config.toml
num_attention_heads = 4
num_key_value_heads = 4
norm_eps = 1e-06
rope_theta = 73700.0
parallel_block = false
init = "trunc"
init_std_down = 0.00593
lr_mult_o = 1.17
beta1 = 0.95
batch_tokens = 32768
train_tokens = 108400000
max_steps = 3309
Each number is 500 + 50 x the weight over the matrix's rms, rounded and kept within 0 to 999. Layers, rows and columns count from 0. Numbers have three digits each.

# k: layer 3 attention key, 128x128, rms 0.169, rows 25-45, columns 0-127
# q: layer 3 attention query, 128x128, rms 0.169, rows 26-45, columns 0-127
# v: layer 3 attention value, 128x128, rms 0.191, rows 0-31, columns 0-127
# o: layer 3 attention output (transposed), 128x128, rms 0.208, rows 0-31, columns 0-127
k25:483489639486567506457541490447531522515497583529462432455436427560555327539521505474471549570451465473451435533530559492443627510426423558470611477413546348541484472523480558546554525434504504477502457543508455523515463537523456483509516496417537565560536573474448531489551498528498507499511488485401421405467481518436511515550418505420504520591512387465527529526385453474504465496451
q26:516439512580440538502437533533546530583671524520554511599477499488523413464508577571478527545549526591570572458504526481542514472439450472471375519437500481503328444513492536515512512538431407513503483471527544551479435447483481504403546526581522615528498452488532499446541519568543507567620524480545442405451580530543493495495486401456483513373445626503516453638573503456579587534470
k26:484490581478475462415495507538568428553475455508566514535503567483417558508492539390561516539537527428441477539483486520475424499494406520468545370444453508524521510562531568579439416493400443489509510590498545515415516369566477476516376517474469542470583533446486474488555479460475508506478463416527533463627579498315534516545475621571557476552528426486436478514556518628479426446524
q27:482447420459530484518568490527465614508362543487459541486475473490512524429483478519491612498477546478487489492486594470447441439510555528489543479446491542497496500498399448474466509457580515523465467457535518548563492471493436536459424441568522394467433457584493552500466515511501498344474573601601485562482455434529403524611452493495590482516513443479463617487533465476470451537487
k27:473482534545548582493501501462444525515525509505512473448506540498579611498593464547527428544509558460442492423531455529605496540593489586521459547604581543504523473468589549559335490552361434495525448510524541459542543520570452520540550480514494428528431484544561469368491467457462507498501505394466540524493495534523549476512547448472519560544550487548620468496456480433523428526522
q28:539515533513437412476439516469524442595511487536468421505507460608434405551509496514494445620444554431472551584530534535493491489405460443511540531487554476511417513419427478468522508494455532510555486589546456432464499382429509438632406554467518451438473474407596527503502471570472467548510602501548515383546450541473506486452487478535508548493482579553576512506564466496526624451568
k28:497497469558523534570401465554513600505537447572589469527446517408590457518440410512477522480535563554561521494541451593502547411493571501397629453469523575481433501527526571493382487487548492479454437475507474445429480577449543576517515491502500505411484474493528476456503446500547480478544437354516500580442568556483583518503530511526508437432393522519423425429486506461468517509528
q29:559425458481469448457526443454491515493511435419433555446570461434442439544412530485491537470552490439501463522489402526428587406460545491485437493446519430535544496562509438448519530460504402470512518544470411564451441556507423510465541530380532560469509420442504446466459484562558431533536502510565433512522485579457557529481559463521515484515503518551501440496465419512415495487523
k29:467381478498404470526560491548482465479505492542495505534557582611450544572480439487499544408527522540530470520419580538479577608491520500535565547438580478499476516572528544602420420577478542477459509517508552495524425494459618420426511442474517532486451560541492448553480471393470511490446512524509535423537412453445455521543561419540445537444440540463468475482482512521516491534488
q30:576521552496481535493562529496376539501517523491526459493500550553500478501492438564490555575455431517442445509518546486551512510504477606496551427492490534495477411551573512552489561498492530545470477502545459559475564598595571541531438510487423451468523563571564518483503574447546515477495417515431473475517593492419473482467477439531446449484522451509460567488482518527480477531568
k30:494537447456485506474484453451481610527518510411472450639525453496366520435585552542463464517480465468496487481499473525539437559482515492488488496533450520471503521591533503455576555448465463511490521510563477516456441507427432395449521573587528582500480467548599393507468507439488583506512518519430584544564481387556501528569560533471530506529538409491508514502501419524542463477543
q31:483587538529621552536531528597404466498557451516525512556430437468491557468472511492512459462419419528480483431459583544534575445521498559451526548459533637526567450491497604482444457508527502496537500495514442457524524471462476538481453566472555508572513506471503486498463499545571510534509509538438645460482491499522544448539475452549529516421565534547432453513514476445508450512478
k31:494442519484399530479506433509574499422547515408569490457524510483521501533524555496439371584482466581550430555523425442544487510555472582512496552547474464454513527484610419541554532489419501559590461545461491471484486538448433482571508456501498447430595454452469485531560482489485497509476398471472471557464549490485440489491574542551481452499488507534558526512479458427447565439542
v0:546449542518410526473508554546532492503413508566525483441520406435399497381459505526495555428498423484534519575520521448564436496492484474534549507471465544522538531568373565411445476418452474446542569558468497490552599541499450539459499540376450442490444462597544481590535554481614524485429398598465495511424498453509472532558514501411562482575519501435509550492496484581552300537493
o0:502542597504453564550577503519499524573596430487516536430494495450476500438451501472500525534585570477594537517485486469522448555517426496431494475614715544511537550516483515515443536320547530562434505592548547473565546406493583473542496470510427567449492373495565425517469489464563490480480533490516426517499576366505485478500492507485575500501600382465529633564526459469481487488416
v1:467595420526449568496414551486501515575549537419433591497541576541585517489465460539455340496557486515679569483496469521462416496528610465395514441539538462489509494522458556567580404431450445554617535332497458488493477555584494450440411529584489521474518421558515452551519529448508617525462557464531509529517468572533499429504414523502533599508443517449601506671623518563482400449525
o1:471585501425441515405500494513565525442461484366506469538507454463441459437519532489399492597368440496480518419344570476524598594534565510550425523441524522613534575510485453486423505429395463593540441480617462572516532377468409511568503429550560524655464500544471482444550561495586450667454584477505531549496474557427580497557531431509469549585465458395463507416639517560398606443595
v2:497465513481335573423491521538556434510465500569482484501467526492447497507458501479446524480603438451316517486424323560511476572394595590626475522426619431527457431553518521516416480692469452479519492505482534457570471551426430510418455539557510437546551609470405471512468506418567462494610417436563472581511533588545465582492433569555581358530497473470485420537570559522351427531497
o2:502416520459435455539545577470445581546524503517464364511538410472513455505536485435498470403442450485484535587537504494437466493562499513412621631493490469535414439458628339422467496519597380457366489544600521515577469463522571512498522412476443415398505367640404449480577427434529547489516503515530624548480463610543529523412493501453596452534476448644493580477488509569341487466583
v3:504496480398501428540535429484564460551548583495562533355524631431465454522612537506516500482524529458544405420526595508619574464462540459472459511566384479470470583495518517636535505500515526632527512525572481392410421380491401490463464489462481379503491534476486459535477535574391548438576514508553473507525439592654484575492445527441425596399534423559551480496556500511526471462491
o3:423631559516435512473489535596492445483571544448547623530460552582402553452537451587508457424418471435567487522422474355474501494443604509479513434522456472531480418475522578563478572556553476541607590411518460545503512481617521539547515519460572428444591541444512476600519597539510568606462494545416455462458563581524519533439464408491575664546552548501557502573445583477486474424655
v4:525631445570567581556474526492533532509497444447552508571444491502502371428626442598495620437548595358462431432472534469458533538450561578596466534445652578475465561556520534499451586584564496420571479506489429448511512584519560465453457392536544509570392411562523484456420552596574516575422517521581586567513381610371527341429492521547468446479479524523598491370533500509478471529437
o4:571499442586623521444450518550567565470368467397578583470539496517679494480514522419476516465474425536515489546539462393545481512541347411455500507463495509518520437506571498507413493475558551406526484557488455629531483444469545572281402406471484548432472613408506494584518493436455393486551518460331559585575469495484509461419563571552564486555470533513565424388571529537494603474555
v5:506581606525427585520504566485486510467413492532561496615495389416453529560435436604531494437472495496436365693517487443512560478520534496487491525489434457617553415523592365616459505395414429497619482624580480542538409499467562457386416503310475512406531484474530468503453567559557563457518543438474541456466462459505563441508531505511486494512449572563457502512604432447468487571475
o5:411483481539314483467464507567478432610446392656420544489524551533505483499523351572462593446611564525523465514550438453559445509603433532572487478444602486518504552505484556574479615383495598446578454436568435459480426370389503500419664533583481458411474542463422534485435448462536481480459526536545551590456439430525633447552585459587531476487510446483507521474550521500631422433554
v6:433545507555321555569582396512595549450607425524551522599494512387536676528546458385450482503437452517562551502551514486551490546519442520489515572430409483515397484534554554474607467482536446525496619501484572536546626477541609394449603609524487436435495519521477444442545517494426421515613518376505460525554565542419529479494509549453514559559542503485517566552435474487572588398330
o6:464500457459519492499569550389516571507581524495384588482529398515475465541536436451558390451564471456468515465403475584470575482389469542664636492429572525423529597584464490447460475527505532520559479466436555533466636485449491377409451508435586483443442638444570450579522579581508437519469545580592495558423387551485439506486429334528432475588492432582399510496421525485447359494461
v7:391618450527517481412440515390460415556564555477632596530551498487525426581518622443445420496468512548483473385488590485502525473429465506617504501510502504532447477385412586457465492476440601421554570601458540490500490561462516583557513523533436447478512524505615469540467491390536530612493515514395452303525436546577570593477458448501513527507404507479477399498451572494499474474470
o7:525504467646425469569564542511539420493462613524406563475563483475553514575552500403485493494516532478432512481463508361380501564543467407425545477517509544524420561495520701344655394490499431492432482551498467373471564522473471550562470440381541556598682521527468488497437567498617564553450524483475437476507501553525633480491440590527479562557526545484357522495525571461564528466468
v8:443530489608516501438519571476562507514592531482568587473447477489550521440532552420630484453514484578498475439501429487530470497509477473434474548491538626449514407557369565515477410483503424496485439522597473515603540450491548366400549494533512535462506475535487517468494552516589400569551614571546522468485522514453506617495450470397499450456471504457502574433472440503347491435565
o8:553492571498455538428496558380512564468544568440459535578584572412422498509491500401434390483496451580443562454558536569569460613401436498452454539451569507558425477573511579463497530552553484447543472450555482473434443547453628628431547555540480542502405543499483437571468542622505561505555521504515552508469442449552500429499552518444387487479539448456564505559568543485356413480517
v9:597448504505489470527459515495589554441408658701492508520544586506421490509525646406410438517545501506485512476562649435489478544504549569522519537669537446518557476577488584537564477453473489424439469456493537526538489445483531434507480581496437498564417486570584454434500493443568525454462562500533526502538471501448487385512484438520527560488536516522388502442585589502424368547559
o9:523549639384577502534539516514517538540504462474508334505596512605514516537507570622456636486523428454560658466502530465449502479546492492484517438500559452669502545528507554500540609446494485435523622509433477531400523539503517446507371349571516552548546608550550450500477442473477491509536605450544454514511562560620561460544640469488517446627506386471542481561499503433472396503530
v10:379417521384504573427492448421390503555525496617492437521512518448447513536521532525480621445418474468472544539543526469423526447438519587413473512580436582537459508523540488533451509530500473592464504560495603454469527490512428524471448492491492499473522444522527416552461448420613579515565627564444466484413438417421500573501580502542491634532588521566550394526431398483518582522433
o10:547465455417585466462489555548460379499551432497523554518363431534548458416656557508461469501675642498538401550500593504455540547465434535485536442542550493476476431503451613418494500529430526547478514299572510474494482489519422505553509482552506523390565571499387512549596499377421576488450408547564398454466526484456503469570495477437520484582614481558527511535544434438471514491523
v11:403468462547546559551451520501471589517406383501406459503492545427354557496580579403489522507520557574462632487596402545469600509453475425504442554479560509497476442510536511513581422466571524476548489455458418601511466524511554525496618512496443463470383375494476635478410519593536565399576394490474534500453430497501628514484551453433481513548537548523553533506563574391402484445588
o11:466481415385590559562504467423484385405452466521478493492530427496502488448508563627580510528515452482500568510470487531512607590491498513431361507413452557455461512597473488567609510404636576465422482493526498476585526545469551515459446522497490398475436499505533467542477431500432473561483566465458539710539517571478592490546428476466447585530499477501598415388617526331537384401415
v12:590571568501468526405581542453447504422583472482401488561680449549510622493472435381559523551432559541611462473504537537457479619507469476541382617507448445400489465545456501467397545433394546468521409486507476490479527633582639481479446534506535509510496383581453559575543496547416456525549412574489468400545431412484464508530441544516608470510534640452494515581548562391555456345500
o12:421447377477398612448576472459489591457502462508446494425494456416462514525484534470431637512461536507498528441503559478406533539472474381535501529508490497364615471550488436532534505516360522502477564496505565547454359510492475526431572381432431556425473504445581602393566551607497391630384527496531462521496387593542459524508545627553452543471485475375379610614552529406514468518416
v13:463575485475540430404495616406631429439413488333418465580410584405552543585451455458653420610477654399417465564463463508515410437425385435611571401541518501552485460497468513434508567554543496440534480586569470480528465480499424585510454429522548515555444493522549488536483479452520463385552514501482482547521575435432675528471607376469561490548573595441508548433425480398525471523461
o13:392460484440431460636446560554691398568535410468497506623442567478515489575524685466573386425502661498408465421567469543594338467606442431424673534462463440449432467613552492439480429553525615589473444539513478504487494577567525456467569515487448492425525566504658492435444515470529475454493615427436507550622420574576488547558522434467480521415500443458525479459563459517569505549425
v14:552543527487530534472531546476476452625446500583667426400466550633440530564433639379527565505537415575540443400506513470581561504481370426474532511538554471527497529393569453604579435593485538549557654429486595471437594417549529555529512442421622414494508464433568504489444566450385411607430617500566475558496507525463524458366425537538525400510602616303470523534640477562428546544434
o14:454462578613641553448532636410498533429524620575553483690608400629448468501461435518649566600447525516442407413396515518478429465459499609506478475509526419556459610504683472592438518537654574496453530496495475573397475432576488591512592433440483561561531552351459530463519417546507585430474475553606451399510554581483599499417413380547595478499632508458427508445562611474547507511571
v15:553409532514571597552590398487462529524499529443585518474503549391564591541462420526553439549408467348487488544572454518545461590423562460472469479485541449571480427426401512502669531545467442465501532568424482553492539655473404558561593502538508584433420498470555320481435583518511434549531476443533525459545619577417531360500406513572448508465482538449615621448597504517502372550435
o15:500648507498631514551483534592536455528535446507433469479619510415531537483547541455544482449432467486306516506518490491596517505636409390538618439497505489476454531541477463549320525438560498450459464381588636534546511324540348347427537546478606451587484479506521470497494528640567360494574583438504482505488499425546408545374491450609535410573600505548528429443515450422504496511558
v16:453473477520476574481494489478426391534494383614547464472528366472516553553435452568490394546401564481393430443440514463608519493579473537502494583534597564460456528501508576529494483464583506585440577466475472414548490509603448612415590407492479491540468565403473491456529429488520522538462445555385498370649497388471500547407594483483341521534552499517569559492469499605441485497515
o16:447469485503524510500510489428359584487479535619565477421475426439533491417448529473570509535441510469378505563555541418590491457523507491449533464508568482461576517595596706497402373550493496518501388423474468444600559529496514472503473482399453431545472522542424526552436479387478505471408549524501503372520495409433544521647374446548516545528505589487619523561448553465456523584451
v17:348600508473479375541483414415399491494540494456455417518530604577484531466491530550552407638516496496386555521543571446443454492569526466513443431575533562499550529544478384430557479477538457506605541548470590481478427424541449642367505437546402525477542435557379540472609531522463445510444489471518585529473566525371411541416450484518472514491459475394473558469479529505544473463573
o17:414501592502482421484451524522521484410507457427472564448485495496523478512547637546512498625553420646390503456558646449447514562521522633466474484467321497495545617527486402467451318513524442463512491446504500583537507525465647589456531623564459377548447504553527571478518602446463534503526582479502388365516479496605364435520464485573540578459507462498511503451443475516577530521498
v18:528327476491539431537445498529523418488433584460478382499485468486463447536525488507463476452457415563590534445511562483473581438502551598622442476499402454459575455521435630607496418573485453516399492535517456492533433456561505516469540576444417533503561449607456524534549452451562511463462560317566532505523448516535506468496522504494423555580503618514484446454457579471596536569584
o18:550594517417518477536447495518445500515622565599602498544419548505478552544490502481494565474437400362598590453484511453373483498509443466524553430519502545495472468455539579491534392478425450479620557629438452477479453420477410549534569530608495426536513503494543491479512468475386582471458464525601443596550483442565521449530557496406480523611374455567564450451445448387482500512475
v19:341475474546475481409419491362553457429420489536623559593456515561524458490446581573517476471429475552424445513530531518504447438497494525414545522527485521562534551552466522579539531489497486504539571569509408561525455473588551595572472559451599417566498433526479471465411465459602452547518449579598487398487429483453362498514415683495486447494565472444585520480535575570511465427580
o19:430539471530521504469412480449553550585528440514598493480653478520542455463450531487415628404619524436444503558504581490530438671382466537502445564515542487487518488459467476412465351518526510486562567502498512525489452505414526608557488494507534531586635495517442389534452304480585566481447544419478409378560454508526375564446495483529561528572567468429552474466502593452492509490569
v20:393481512405628585475425524493500508426436443439517524481629621442464552437525473497517526428289549490512490491405404477500537430660588623515504474519504422600480518517537389539457540504448446445497497493460582593482608379505412472486509474546343514507560429467511576626453526477418450498464558406551599556488505522555470451588456489478519460552398525567522558537549414554472492509434
o20:530457460353585497383563585519548504372506457427460535404608551495504690494427472524497414598452486502532437521520406553518444518581530489478464397454401552483529521395449502475549482519427523591530507375513487622458549503417410548418614635401540341426518490537460423480567437467541674498442471430580460574577589456428539501439587618569523377506550354614418445414426540467500504565518
v21:593489520431428347608472510443497435492500530678515517589500530537507539337533520489562547473609449492418405498446503456561446493517537509488455570457497530506441476518480511538450414430482518498495422521452544347479578402551561537508520523632494521517421552446556399520587612458542555618426446412542554376579500580555507487444418483423515454513501490539492541545545453478489578550613
o21:556514466534542550494606575514444578501473592526616505464454501445600577564479444487411493577528400440488639582541448429623570502536476546521503444527554511509507582608663444471623637500502427436503521380447526477494563443531591548442553445590443497559458469566566509370400514410486613594567443552513489419501407519521388465432502475513486525564461571531397547617393539624557459462576
v22:539550524457468401497446612492491445412438628488469475572421478472507471370620493516515517513489398514422495436479500410463519477491510581434505480530508492470511454525613525465454523554496374509482486439518412537570590492531482464568511503459427446508393453509431500449498466552460569538591385442418466459538598493499610590397425632420627561536524521478562507470536537504480462495432
o22:483556491470494432559499511533591477625475510505534516430487416471623469532533521491550433543430454460531516540433496509549445525469390479421477524521597482482604489502575417413560529601458571444512488459445504520436487483591559533525497556385440605494550493575512409465537452525377492653442611570422572615465541529511407439502580489491520568506530424561518548349454605393457402552484
v23:449490538463405589508535562500597537345453464479510450507461612499546417514458431495408584570542436477454512438458435428514351543459414570531430503580473459545483485468435412402454425329391639481579556474562573493487460512487526408444443530589419555462558498538492414538435495535543448445410458456521437443591467481561561597449446419629515548452436553538468613504502475525557550606538
o23:477482437470494527521577556523599429558458567377585502545603429508505418539569498520584481465528586496489442497594392355589537445542572462501504546483525424564612511532411442475541522420423448463538484540442478415609497466462545430516629544576439543510565423451608570491579588545509500547500557495629445448477441458477680571569500593472552394562448416511431436543414535680416412464497
v24:591590482391443568547374446533540501417459498483474462488470486550538494498606391500691412576594516466459449485459550390506557439418576530530480590551536492530596611513485576562553524546447545545526566491507495449463587412472555397500505485497508562518537566456546530555363418341502438529499501590502518589568501437498448497506507435515471512434442536369600404433570451498498451387508
o24:574465535495462493378470528589600623506479517436496456538439479478626489429536466541493452493452584431496574458596499486450486486560623573508434427548526472497617508444574406393588442667591440589479538498485500539471515525609470480484529437460452551493497642500498594518486511589550467451471563547415508599504420413632522542478383516553643451594545455377622471419473499533478474541591
v25:556502386536508529565508531401404505493514494409601516541484475407493460469411472501581552431453467473476557475370485640503500512546452481531544539608575502401531495703477413513577509537481446612509531479584425547459507488657488427550439456515555460489472528570589598606531631471592518518485485516447335533463463526536421512541521472546462560574593502481489475458481572403510522581518
o25:567563509493516466453444535495532560574580381468604504544509519481339418466521532509538451545460472457583536585571524494567551572448481432593508529592587459399387477537417587464428394403520514476539355525589512578525416536495539620511518480471534612566507561441545602492443387457535530579460360455542618556521556592510587554563478509522629454449456511504520693521539482512597548518464
v26:421397644554405501518509492288497458519622495592504490453561397515500502428474532413514506536469588465630650408481508485488543416507527541478535442434503533480506463549399475611443470636470512493426545454471370532547499328430530484495406568466586527586541557413535566442528493444510523411514412548561406450530507530488559493561498481488507601515550507541591447529477540558557584520530
o26:614512424450510432455538471453356488491501458616458467529463567482499522454597513531542489405528583425536485434432531583546463553369533689525476554584482473503446480581580593508519461536412475571571531617530534512629513495433443456462428374479541531581459464483646487512484533439578562602400450557456495499440477568550451506467454575287472464481547485529594566429438523458476518611600
v27:522474536399463487478474488451492551606363567589549462498646605416647489511581435504540532540522443480488457467477489479523504595592491503564454465639561577427537558501509576540467392553424495432537524510554430522550508452469572488546498397493574510442571487516440496447527536483386454478429435384484459497375594474522510573541563533497477536505571564524501451447470467422488429427553
o27:467421491512507536531470402498558589483645609540463422470485446483520375584539511583510503586486451523406532458441490521456418499615606435549511454542482440553524527519537559441488521510495511395680481438504527560492540546577539577511515529513452472475567451415629468516598424533405484558491387487516584523468499456521606436489474513462449597479567418462576588537481398498581521499617
v28:481560511645466599408416496447555504472639537524604559524485435592432512493522540542581489674507426547519403587489556560583485502601482538523496421498394501441554474543548400454522455520575503454439582527446426520490558445520511488379552484612504358505454541481538512506471489526468535482530466428498472548550504559526562621413471497494581430525509486507522405526360438403489421610465
o28:452517534555437509491514532432450503449432600406465577495561504536463491701515350422499374477595482404497514563550505481566468563343500568556562569555505580473569569573642475566444467562517555457513469519691440526483553526473544515601463489483442534510455496427511578504523522485528497560501542401478466458442571446580579499601497403492472477383429442584513576469413465419517564533440
v29:501507506581478406429406630552608494508521407513526518558540490449554422489510410494487497499543536327479569527550448549530581349585561461443423444520508523488548481505579549437419441528554527492666433503500568551396507498357509481520441641594487509480478420579460521566504387507547428473470497426403436450421459543480394576485570643467541419457586529485478474456527358522575431464435
o29:625391401537495470489519502482536501567554534421490502482446524445378508553443461444390531478571524581537490408510292438434411692518541485460436481530454600447558440423485320438392532488370525525498434539515442474508578407546568484536524453446424516376588562596538461568454477502455484565578540511463597390531485491421404433486495425467449536512541316529453403450586471542599447536542
v30:490537458490531515509615484527492620453573529462577550529502585558581497481454455405538483533550518458435662498359617560415536479564468437439563511432454544575440452509456586558545466471557496436406505583451428495409578495466414552538472476434380582580494476447504537470452546491502615461438504534494525551484418485542518498430502528476472522412495515463467564631449556540416516428596
o30:469575424408511479445526382556536372437478570353414432513448506491539647515377537513580487516501524550532548568416527433492591619563478512437496485494499487495458526455502579598520483621530498489576415445509495425537496479560567477487500443536491462597388546476469415535393420550575563488429456465453494492349449639562392515401446593472494486497548487448430418487461464571465549472374
v31:468504480488525598354548338546396511523438499475417453540483521581465549517505522485479531463641490320502415535429398602526545396589545463545533554572533538457568488506524442472500397526462543474502501560450439496462519501561509482483440563375485484495377556462579498360517440575559452511519512420528431471477452601576534597528449490524526606502617506468526504443464545509601538477484
o31:522575470477589527488613385517384518573594469562465556480486455528487375508546534546524451432420469572508484575569412456435534474459575517583507554585522478504457471534568496466530431482499665405482555467647392599457511437438598487539515424535524521436453418545421441397536496602491500482516336559399556426520555532559509476580481484461493466478524474398498372506466438510524517435408
q32:433484436467508454603455478462500537499471492501508495506445541523584501455524449489500459573443503625480487456481563417518516520561556536519538504455518519493476472487512405545559434492531474483521553432563578440473549570466526424494564516484452507447498522542532496505560419414555503502510568476512548559468444546484579431523541505428491526538521520590495531495522512534480449490430
k32:519436476512564530568443426506502499479444482520429552552484474468500512506512491511427531543458482518522444488499487497486407484454422500528501435521430481530522535471489478603466489502508482469521428451554415486546545483506464496512474542438579527553544575472491534476499541565401522472447522544543504476495451459476611518473448562498476526435495495486497492466472425467539499448508
q33:488551493510532500513513452454516555461562458484554472482456474519416551477536463464501515491586580455609501541463495529545459514512514489445537524493462514513505487539568484422444453497550525532555512506533556472476526433432489518572534444530526521463531451490525474462460526444552487521452461517425495507478451497514495575526498536415458501423493494478556508437521518413413495538497
k33:457618481489487472531420408584371473512425497586480457499498439405519488523492475525474530483516486500522479420519476485479529562547450518521549557502521521529575492488444479509557460447503523443544520451579421463502535515518387524480556476547565486501423500412551499560477518464561501491465522411545526484524445470448456529531521567518403474509470567465456513528505492533432502487483
q34:489556538516454528536548449498571487539507556509466421465546517462560506589448504533470576525533512502481471507464428576483474519480441547445574507489475441457603544501495476394451527476457542507420487560417433531606477470470468542524493520491425461498415464478475515535464511549505500538423493464538515490520461419468432515499501495507527466476443605602522519529511554536504528447517
k34:516450561514485489484482583469536527530598451467542412495421469572524535523467537452529484394512510529483533534486541526527511423472513521479552491496529369526440497522494514480448508515508460526475515536399553457503504536471541542401394466479550548478543522515441465439534460509456475535490423518486500519470498524491525473495508412434547506461483531507531521450551458482539508506514
q35:507448451494567455522480481562466491516452484514509397424461527561568512454560444581481612665438526599485444486496503441463426493473509536523466472511445510497483528516544451495559497494538442534493539507466484510434550529574499462405506524505407515509544515541473507474534509415549519495513461523532500475556495485450511452484485461486505573513468586493538510480409431563528512505448
k35:582515601600569478540540531482516554503486476594536528595482536508443559497551472508441524503604521405538404490494506505489511498555446571567481452578445455516513527550496530496443535492533512428491409552561444497476537564466481559545496465493464430511566478474536522484517523480480578431474529465493492441438482565587501478489438534519402523449455484482528520579536463486419518426485
q36:444531486482422469453509474493450522492519498517514588522504541482462444514452480516476486459503403434456523509515520505481514456476506505544478556443477440548513487560402578574528552490496454456495491508503414522559462459486520490493490453493544533472532526454464443519479580564489541529532494561491539443522533427497420533522571527513486433434520457525527414528523484478558499456503
k36:529468560518500497478534514514466466435476561457463450497481477474504490567476548462556565510575486475612473480475457465583461480455525506442525458532536513508518534470505517466429418526490470609481462515485477540501453507449506485528511568523513519519538418565434498457499510464524481462496522468479483497525470485435513514487497511512481438538536495470501498535557515448523602542497
q37:462511484523408449475441501481451506457462493475481525482523481558441474455460536499497516518509435524468494485458511431542563423445508561585505556469521478504488476497544558538536507514445457554462486524516536458471505502492516483498526478484455558501522480552550470455469505484514558493483533443514533469526504598522576473558456474475494463544579543497436486553523444488543506451489
k37:498535439439480516514423424586422468554538511497534456524515487507549479466549516477465509522462488522520513467508458492459462620467453456454505513602465538461531429495519424537526447470489468507428524490537477548509475482545504480523483492508540595546443552489532539559546446567484483493490477492584495458491500428523551526465532454535468475482482499481496452483510507594457546429461
q38:494516467498484468549492444426502472435425503496494442501432430538488490392531471461494555585437455570457525505503570377568537468537543578567542421547517510540441473489489503500585521564530446465539533437533541498466520521454476550496472520486425461537532517605545453454474443433494526544489537522475501554491445480472540424558567462515472499581513538552447550528488479500516486464488
k38:455484444466417507568483418448403509526481524523522547494532495423495549498482514551529525545539459525465504498438471466439479518544473453549474482580436584442554511512512499490518510491466502466573524446544432521498534528587487476490569493526480497570473548531529543577515517545505554471453506502523528441509545496473487541497505587502405510505455540475462656507475539574425499473484
q39:504527450501460516523453495550512547493522544484520455503546540604550476519480543597528497447510462502520476527436542488535425479518481520446498537472443519506456427475521442413457471512558526507509536501513500516524512575485474512492465543495554436571570471528498527489607517497537503540477561525496526506484478547465530465421469490507561561431483488481482481465518536591487501484481
k39:499460531532468551464506535517456436517516570518524576510481578476614515433470493511491533517488525556505518485518498495540515463485580510488480538472553440532570501555522489463490534509559452463486527518433544513477547572460555502481506475464578502477538515496489434485518530476511498441480517459483472580451495490503510533484433466461527519524496470543506431484470450519488467479556
q40:561539477451518557517488453448465451477495560471552468502493538574475456532452498595483504455528484439498478544551487494489465498544489441431531536477476515553513593545447598541431535382479526531470477507424464514553490498558403486619545480507561434512547512484483425493507475586502456380485466484542532487516501469423504618469542476477496442476448464548545488536529471456438490462399
k40:505546553508519537461588529468586476516567495475447549555464560538494503524433523463450513477483509435509508498523439537515482556536463568533431528452515465542473534503485544505451479513484487520486424515443486477471492431448547553475444511487497541365510421482480499360476497484526524519450502479457443522543438528475461502555524468504493423436526520525517424504471517423544487501511
q41:511559508440475466550561472497528477557495451546519472492577533574468464489570422480568562570527500531545416582419460408454438470493489521556466485478523446443561497450520473565439514490491475546514486455484437494517543605545500563503574515484489520468431511503529508575466518494521554524498513487391566531468482438403515574553480484529562555423486557528524532499478410557496548552535
k41:464462442414511462582532440423514528494483512552471514449468475517530485477501508458487563488554513527514474522471479514487527461582501513473474515546444436455538570567445516546505541481474586441523481375547517496505541490512461577511591464551443431464456475510450510472513445432439478513462525465550469463527444456486496516557528530455514481474448504502512501474510488528420462447460
q42:526423546489621631520484557473482447613456517426573501491548622497512569516564462566529497444601441416578450525531538527532485421540518463540450492440488437437590517426513510451444477452530554539482457368500502505469513568542401507645537439506515510503551493410473480496521419535522432485434537528554484520457455467478501487475570523437444558444423475486533535543483537498457491494485
k42:543481532427502483569502494530474546561569464506506554444471482529605537451552496495515551476486475519530482491556512548450483415525620547432513430495527488470475510503442537495484503532496528478406445444455527500488542485535497531495554528478438452437520399567481438462523490462432474533474565445507524566503494502461485558522422549496518440449486410538442464469497528410429523518442
q43:522479555534567441434529537606472451585565535508442481511602520512530472564537487536475447529508502411546543457483390605514540572506407491479487523557524461509561545563536434454437403441505528519472427478471458555521467479538524480537432482463529440557444429428486494491465569557567473532434469481482522463470492493541501483527538407495501570426427383511481514547523406460514554477538
k43:536560571522610518403454562474546501465645532451525519468465408529509414480553592503554501494522486486456487481547588509539542564521420482564523565460476583513432469481500562528423366469562545394485490553475511497558474555390503425457423449535521555606602651493512499458472543584536434567552555437464447486474511528588428420504513542494394629520574525422660427504548541412500580533535
q44:466591499511548441507545441544474399498504528555476497474516430510544467466529475386402469513505502568425514513456444484532518454468575502564499462549519500467480485487467475455505478603451512456505499457572511526455543531510489426387526511499509531499434531498584507521478473476495495588522488462476464478487532490543582381564505516466469524516507533540515531527522492605545472510479
k44:509536442480414462443445465448425498466523538532532510481524480488513542566459493494514562557462538520502541586464546449553491432536442503460460489509466473405553424593580518515431538476508538488581534455527481550524492581503474426520530402492500538558505571528577620453493585525533515465597499568495493498411559426588480402500527561531476563577497540476430600538499488548473585470460
q45:493566553507514501505495549404460535481471435545485448412492529440447486500520488491499510529476548482487537470409472502511507602466463549474526494543445543556523552542500532449463433557528475468473452540432560550509513431485476459518492591432423491512424519520485474495477467478518504394538443509508518501495552459505444482505458502490510486469534442426520529486556548463516492496452
k45:428555587549507546417541528559537424539516523495532473499543485530548522565444500511494532518526452526585512541494485475523504522464515514547528501518579456535518481484461430494400494450509456546496486500414483505582401519484519531541418505445565475418464494470566537408497519509497534508543447572420466533502533503525527459513542406541521552463524473463558429462534542393574507481490